Part of a small language model's weights: width 256.
Each number is 200 + 20 x the weight over its row's rms, rounded and kept within 0 to 999. Layers, rows and columns count from 0. The size before them is the row's rms in percent of the matrix's.

# layer 3 attention query, 256x256, rms 0.0763, rows 216-223, columns 0-127
115,220,225,225,243,234,204,223,148,211,191,208,234,203,206,216,183,182,169,161,182,203,221,216,217,192,176,174,228,159,198,184,180,200,200,196,210,205,224,236,189,233,176,211,179,201,201,178,174,211,164,183,184,204,173,188,240,193,216,218,200,232,208,211,203,201,184,185,189,199,191,196,204,213,198,219,240,198,209,215,236,189,203,206,213,216,206,181,178,204,202,184,195,185,194,174,205,192,175,199,208,222,249,228,186,205,148,205,188,201,156,214,179,190,167,207,207,173,193,173,163,215,219,173,174,201,246,199,211
109,184,204,208,194,233,189,241,246,207,196,168,220,194,169,221,210,198,207,192,170,189,194,168,207,224,196,219,216,224,198,251,175,196,194,188,261,193,180,214,195,173,167,184,197,201,185,180,196,221,238,218,211,157,228,191,224,186,210,189,211,197,162,199,206,198,188,171,209,227,197,214,184,191,205,178,206,206,213,188,197,222,170,197,224,195,218,204,194,233,200,178,183,164,215,210,195,208,186,155,188,204,214,156,207,207,201,175,201,228,210,231,221,238,198,203,216,168,199,228,179,217,183,190,199,237,237,199,173
110,197,207,196,236,209,240,192,208,182,222,186,193,206,169,198,191,218,206,205,225,212,209,188,180,201,176,189,165,185,229,189,164,183,228,206,225,186,176,206,197,185,166,173,157,206,257,185,222,202,196,199,185,222,172,228,215,211,180,137,173,208,189,206,212,158,213,252,224,160,199,201,214,204,183,210,221,188,212,202,226,211,182,205,180,193,204,186,211,201,196,154,215,185,208,194,205,210,231,207,189,215,206,183,193,189,186,186,241,181,194,212,187,236,228,201,219,184,229,201,211,175,184,205,196,210,196,203,182
119,194,181,206,222,190,224,215,227,191,201,204,232,179,174,206,208,200,191,213,175,242,240,225,190,199,244,188,174,171,200,202,156,182,199,201,200,254,159,220,207,195,170,194,213,178,181,227,174,217,186,227,231,181,201,183,179,227,167,210,202,180,169,236,206,197,162,205,207,158,179,181,174,199,203,170,177,217,207,233,212,187,217,224,202,151,229,180,178,217,205,213,202,217,221,196,173,201,206,205,216,180,206,195,196,194,194,187,203,190,210,224,231,204,223,206,218,217,177,179,188,186,193,208,220,189,201,192,187
121,209,167,233,199,191,215,196,234,162,189,215,216,180,184,213,196,189,200,186,204,222,182,225,192,216,199,216,211,183,161,164,219,207,208,230,215,225,227,198,180,192,172,199,212,164,155,207,205,219,189,194,168,236,199,211,189,211,193,229,178,199,224,210,198,214,233,187,200,166,226,214,178,202,206,196,205,168,227,241,178,186,205,265,207,176,209,200,177,161,229,218,214,207,189,182,182,232,191,180,205,162,184,186,189,207,211,230,195,197,221,210,222,188,206,222,227,177,200,188,173,223,202,182,234,191,217,185,188
110,197,211,211,198,182,225,183,181,193,201,165,169,227,167,204,194,204,210,223,195,201,200,173,237,197,176,223,179,228,204,183,172,186,212,203,180,228,230,191,189,187,215,232,198,219,206,172,174,151,170,205,235,193,163,224,215,207,217,193,178,201,193,216,220,188,194,201,195,204,215,230,204,216,195,209,205,207,184,188,219,232,173,223,206,195,162,194,178,197,219,228,209,221,194,201,216,202,238,206,205,218,196,196,208,190,164,178,202,177,225,237,207,175,243,182,182,214,176,206,177,221,212,200,150,240,165,233,224
107,209,186,167,180,182,200,176,214,174,181,191,204,193,228,178,195,186,165,172,214,232,198,219,201,191,224,188,189,193,206,181,240,165,205,174,220,221,190,213,179,190,189,199,235,216,245,215,190,210,183,179,225,202,199,210,174,228,194,183,207,235,214,206,187,229,181,197,203,219,201,175,202,186,207,203,182,222,224,191,196,188,229,219,188,203,176,192,204,189,205,191,220,214,155,211,204,200,226,215,215,187,177,165,207,219,180,202,205,183,195,194,220,228,220,164,230,208,166,207,232,192,174,168,220,167,192,216,166
113,188,171,220,189,202,199,197,200,231,195,200,175,193,199,187,157,177,178,231,212,209,203,196,228,167,253,210,203,192,225,179,149,211,214,177,209,233,214,216,212,229,249,154,250,222,187,219,187,208,158,204,203,185,193,218,209,226,216,235,191,187,188,207,184,193,187,193,185,194,226,181,213,203,193,218,217,189,209,190,185,208,204,192,192,193,232,206,206,213,195,182,192,191,223,169,228,225,186,180,201,236,218,211,195,218,203,218,223,197,193,174,182,207,233,209,208,184,181,193,188,235,208,191,233,229,206,229,218
# layer 3 attention key, 256x256, rms 0.0775, rows 216-223, columns 0-127
102,142,184,183,173,211,177,184,222,203,184,169,218,153,186,168,193,211,207,209,189,140,203,229,174,214,195,221,196,195,173,198,206,204,208,217,194,233,186,163,203,198,202,209,222,181,229,181,202,200,184,173,219,194,223,184,211,176,162,191,179,182,216,234,178,186,201,166,159,233,206,206,213,187,166,170,207,181,183,183,204,209,173,194,219,193,189,192,193,237,194,180,159,210,210,181,189,219,206,215,200,201,208,157,203,182,176,186,205,224,209,169,189,199,193,174,209,165,214,200,179,190,222,187,225,222,182,208,187
101,192,201,208,201,166,223,171,254,172,170,213,200,203,203,224,206,211,212,198,190,193,193,178,222,191,191,200,208,213,210,174,210,196,212,202,192,229,183,207,182,194,190,195,221,211,220,212,228,171,237,186,224,205,222,158,188,179,194,195,167,205,183,218,209,173,198,198,227,226,213,178,191,187,191,224,198,209,212,151,214,175,187,194,209,167,219,201,189,213,188,188,191,196,195,219,196,214,196,204,197,180,209,240,154,173,176,188,205,197,202,188,192,203,210,248,160,253,216,232,183,169,169,186,224,253,225,218,192
098,197,197,175,196,181,221,217,215,187,208,172,210,180,200,242,174,182,190,225,158,205,185,175,207,212,181,191,232,210,184,232,196,225,196,213,183,188,197,207,187,189,220,197,216,224,152,191,173,188,185,210,227,182,196,175,190,197,206,246,225,216,194,205,204,207,196,148,171,208,211,209,200,201,214,174,206,185,177,211,211,178,209,205,204,236,234,179,192,213,230,230,180,219,214,236,194,199,176,198,215,176,190,203,193,216,199,204,201,201,197,220,215,260,186,216,225,228,192,230,154,194,200,205,208,220,171,200,179
108,228,204,195,223,188,191,210,171,227,200,206,191,224,202,196,214,176,184,225,182,225,207,184,219,209,187,150,185,174,207,190,208,206,202,209,243,176,212,207,196,226,204,202,239,238,229,213,209,205,209,200,198,161,233,191,191,190,235,208,210,218,226,217,196,194,230,213,191,220,209,182,264,163,196,209,221,206,211,213,199,214,186,194,211,206,184,183,205,191,196,165,226,211,211,194,173,220,191,185,176,201,217,212,167,190,210,179,213,230,185,185,223,199,210,206,176,237,216,197,195,201,198,226,213,241,206,220,216
111,230,204,196,165,198,212,214,213,185,221,181,168,201,161,226,182,186,190,212,185,229,227,190,193,218,136,173,181,175,207,192,202,203,191,213,183,190,169,197,216,189,189,187,190,190,237,155,228,213,195,205,207,189,175,192,230,176,180,193,227,205,225,197,203,233,229,154,195,212,195,184,239,171,194,212,186,213,198,190,169,175,180,181,191,225,208,214,182,191,208,216,233,170,172,200,191,204,201,201,241,207,185,216,190,164,207,186,229,192,180,214,205,161,196,235,188,165,226,193,218,196,204,181,151,199,230,214,201
104,190,182,220,200,199,202,198,137,211,215,230,240,197,199,188,186,180,207,196,182,196,183,203,236,185,215,244,203,172,233,248,187,206,186,173,176,180,210,210,216,184,201,155,242,255,204,199,149,220,185,202,192,216,185,194,249,209,189,194,199,201,159,222,159,179,187,189,187,224,223,191,199,199,189,198,165,155,228,193,173,178,200,187,172,208,199,209,227,199,183,206,207,190,226,196,186,193,222,187,178,208,168,198,224,200,230,192,218,185,192,204,206,223,192,199,188,213,205,232,209,202,181,215,213,173,217,185,145
099,215,234,222,204,201,173,235,180,203,181,202,200,222,218,193,226,211,215,198,178,140,164,205,180,195,214,177,201,190,220,163,207,232,223,191,174,211,229,193,176,224,189,195,218,195,190,223,189,190,213,196,205,195,199,215,201,192,255,216,164,180,193,196,180,200,253,207,220,196,218,208,190,196,208,230,211,198,196,219,181,187,207,184,223,228,221,222,171,169,216,236,220,210,195,169,161,224,162,180,208,205,193,242,165,219,215,215,192,190,184,206,205,162,217,192,192,183,198,172,205,197,230,198,217,182,209,209,218
103,188,214,189,173,156,227,189,187,211,198,209,205,182,210,167,206,213,192,207,203,178,208,192,189,232,228,218,195,208,219,208,211,201,223,186,179,181,204,175,199,203,208,207,188,205,202,220,214,206,172,235,244,219,199,165,189,205,202,189,223,215,210,185,228,179,198,226,195,203,175,198,193,219,196,222,174,222,224,180,228,202,197,221,222,220,221,216,192,227,197,212,223,219,211,200,227,201,220,232,207,194,179,161,189,230,174,207,151,214,205,165,144,182,233,204,189,212,180,216,189,217,179,203,169,166,171,196,206
# layer 3 attention value, 256x256, rms 0.073, rows 192-196, columns 0-127
120,179,198,191,247,209,236,233,196,201,186,185,198,209,214,195,202,178,171,202,190,207,208,219,193,198,209,278,172,209,208,194,216,205,186,213,201,197,223,204,208,168,185,221,190,220,182,216,210,213,222,219,198,188,159,212,162,226,191,205,177,181,221,189,200,165,209,191,174,208,180,223,204,196,194,208,192,209,210,184,191,169,220,209,249,216,192,188,212,186,203,205,220,195,203,207,205,196,206,207,200,215,225,187,188,194,166,187,186,206,197,181,185,221,191,240,238,187,199,194,206,192,177,168,228,176,209,206,206
132,187,165,215,223,184,199,205,200,224,237,196,217,207,236,209,213,237,234,197,189,227,194,207,223,229,162,245,181,203,190,179,183,218,211,212,226,191,218,189,215,224,208,201,221,206,199,187,184,191,220,220,199,202,229,206,188,195,240,175,211,181,187,181,158,178,204,197,189,214,239,190,199,175,204,204,190,191,182,222,207,210,214,180,233,200,253,197,207,208,226,222,194,177,201,237,172,200,189,171,182,214,207,209,146,199,213,245,180,219,182,203,225,202,183,186,255,185,193,208,205,185,204,218,185,172,188,189,171
116,176,199,181,190,175,211,181,178,174,201,213,215,164,173,201,212,220,214,235,174,180,191,186,194,139,232,231,215,183,156,192,193,184,198,181,189,215,195,227,184,176,191,241,185,221,195,186,193,195,170,232,193,197,182,215,200,223,206,188,174,276,178,194,205,179,189,223,195,186,208,187,188,184,201,210,168,209,226,221,224,189,155,197,200,207,203,227,209,177,218,178,219,212,199,166,231,196,186,203,190,183,175,201,186,169,184,211,184,196,212,202,190,205,190,236,251,199,201,198,188,212,212,230,223,179,218,213,179
126,172,203,213,188,196,177,193,220,225,170,211,195,188,199,211,216,178,171,165,174,187,220,213,191,192,230,216,162,199,218,226,189,209,200,183,205,191,207,206,251,212,214,191,156,208,165,201,204,176,196,189,170,189,177,193,216,175,183,244,198,253,195,198,197,176,196,201,226,190,203,200,205,187,208,193,216,179,193,207,189,207,202,200,226,197,228,195,179,231,183,194,248,207,191,180,231,207,186,210,201,192,180,220,213,180,193,222,216,185,192,212,225,202,206,201,200,225,208,204,212,234,184,213,223,243,217,188,201
120,193,229,175,197,223,220,240,233,157,177,219,219,212,208,242,196,194,148,217,200,209,229,211,173,210,235,210,209,181,171,151,213,201,204,189,204,220,188,213,199,180,214,202,176,195,200,216,171,194,212,174,177,203,178,187,186,174,197,230,173,243,194,204,224,227,226,183,216,210,186,210,200,205,180,215,217,220,233,190,205,182,228,222,180,235,209,193,162,197,158,161,197,196,195,180,190,212,179,232,181,171,165,185,184,198,207,150,166,203,206,184,192,175,213,220,210,203,205,199,183,232,206,198,203,197,189,192,211
# layer 3 attention output (transposed), 256x256, rms 0.0696, rows 192-196, columns 0-127
106,219,184,212,181,187,229,200,172,187,198,184,215,244,181,213,170,209,201,207,231,185,166,173,178,245,190,165,196,209,214,199,193,156,199,197,165,162,191,224,177,198,197,162,181,215,231,197,178,193,177,209,167,222,204,172,219,176,190,178,200,223,214,143,207,194,201,209,210,162,236,202,205,233,211,208,202,208,186,178,203,213,247,215,197,178,183,189,211,221,216,223,184,209,251,190,166,200,226,184,197,187,184,179,178,204,194,195,199,186,232,205,241,182,194,213,180,189,146,187,188,173,172,180,237,233,181,229,189
114,210,207,180,188,192,181,230,196,221,198,227,194,162,203,169,206,209,188,199,196,213,198,226,174,207,212,213,190,220,198,208,203,190,203,154,197,182,189,193,194,204,198,212,217,203,207,216,165,197,175,249,194,252,179,174,174,207,177,200,209,199,215,200,149,196,164,183,172,193,258,215,222,237,217,215,222,216,260,213,218,175,204,197,209,216,193,182,204,173,196,225,205,205,232,219,162,211,229,216,181,188,168,190,227,217,180,217,210,200,182,206,223,178,184,213,215,194,165,194,210,233,191,219,214,223,199,193,183
108,194,163,214,206,217,246,201,192,175,215,193,192,209,187,182,190,235,236,196,228,189,205,227,228,202,171,225,223,193,216,229,189,197,218,195,186,178,198,209,210,241,208,235,214,209,155,198,189,212,190,205,193,189,186,216,198,197,225,194,175,195,171,193,201,200,206,209,216,212,223,213,197,211,189,223,230,193,190,213,207,199,222,226,184,187,179,204,186,184,218,219,181,198,203,186,186,189,193,181,193,234,186,185,216,200,188,161,217,185,225,192,173,212,229,148,171,226,185,223,174,194,148,212,193,140,199,192,202
113,179,210,210,208,243,192,218,187,199,201,188,218,216,226,201,185,215,214,208,183,155,230,241,201,234,187,171,181,192,217,191,239,172,169,206,179,193,183,197,187,236,209,224,222,179,190,185,200,189,200,188,217,215,207,187,201,212,207,186,207,173,228,191,220,230,186,237,192,190,202,193,184,204,225,186,206,203,181,193,230,200,214,190,211,196,186,174,184,184,188,218,183,197,202,201,222,167,221,211,229,218,173,240,187,210,183,199,191,178,196,167,234,190,208,171,204,166,204,209,205,207,234,179,214,192,189,192,233
110,205,166,197,227,196,189,186,215,193,194,189,227,206,214,215,231,184,210,203,236,192,174,202,199,223,177,209,195,192,202,211,180,219,221,189,199,196,194,203,194,240,234,199,225,232,196,188,198,194,210,204,221,173,180,256,239,209,189,169,211,213,193,173,246,192,202,227,226,192,186,212,186,198,207,214,203,207,177,206,204,191,221,187,193,192,195,227,186,208,176,200,197,250,202,180,225,200,177,184,216,218,233,221,167,186,207,207,238,214,181,157,195,234,186,199,213,254,168,187,192,214,194,194,185,233,197,207,165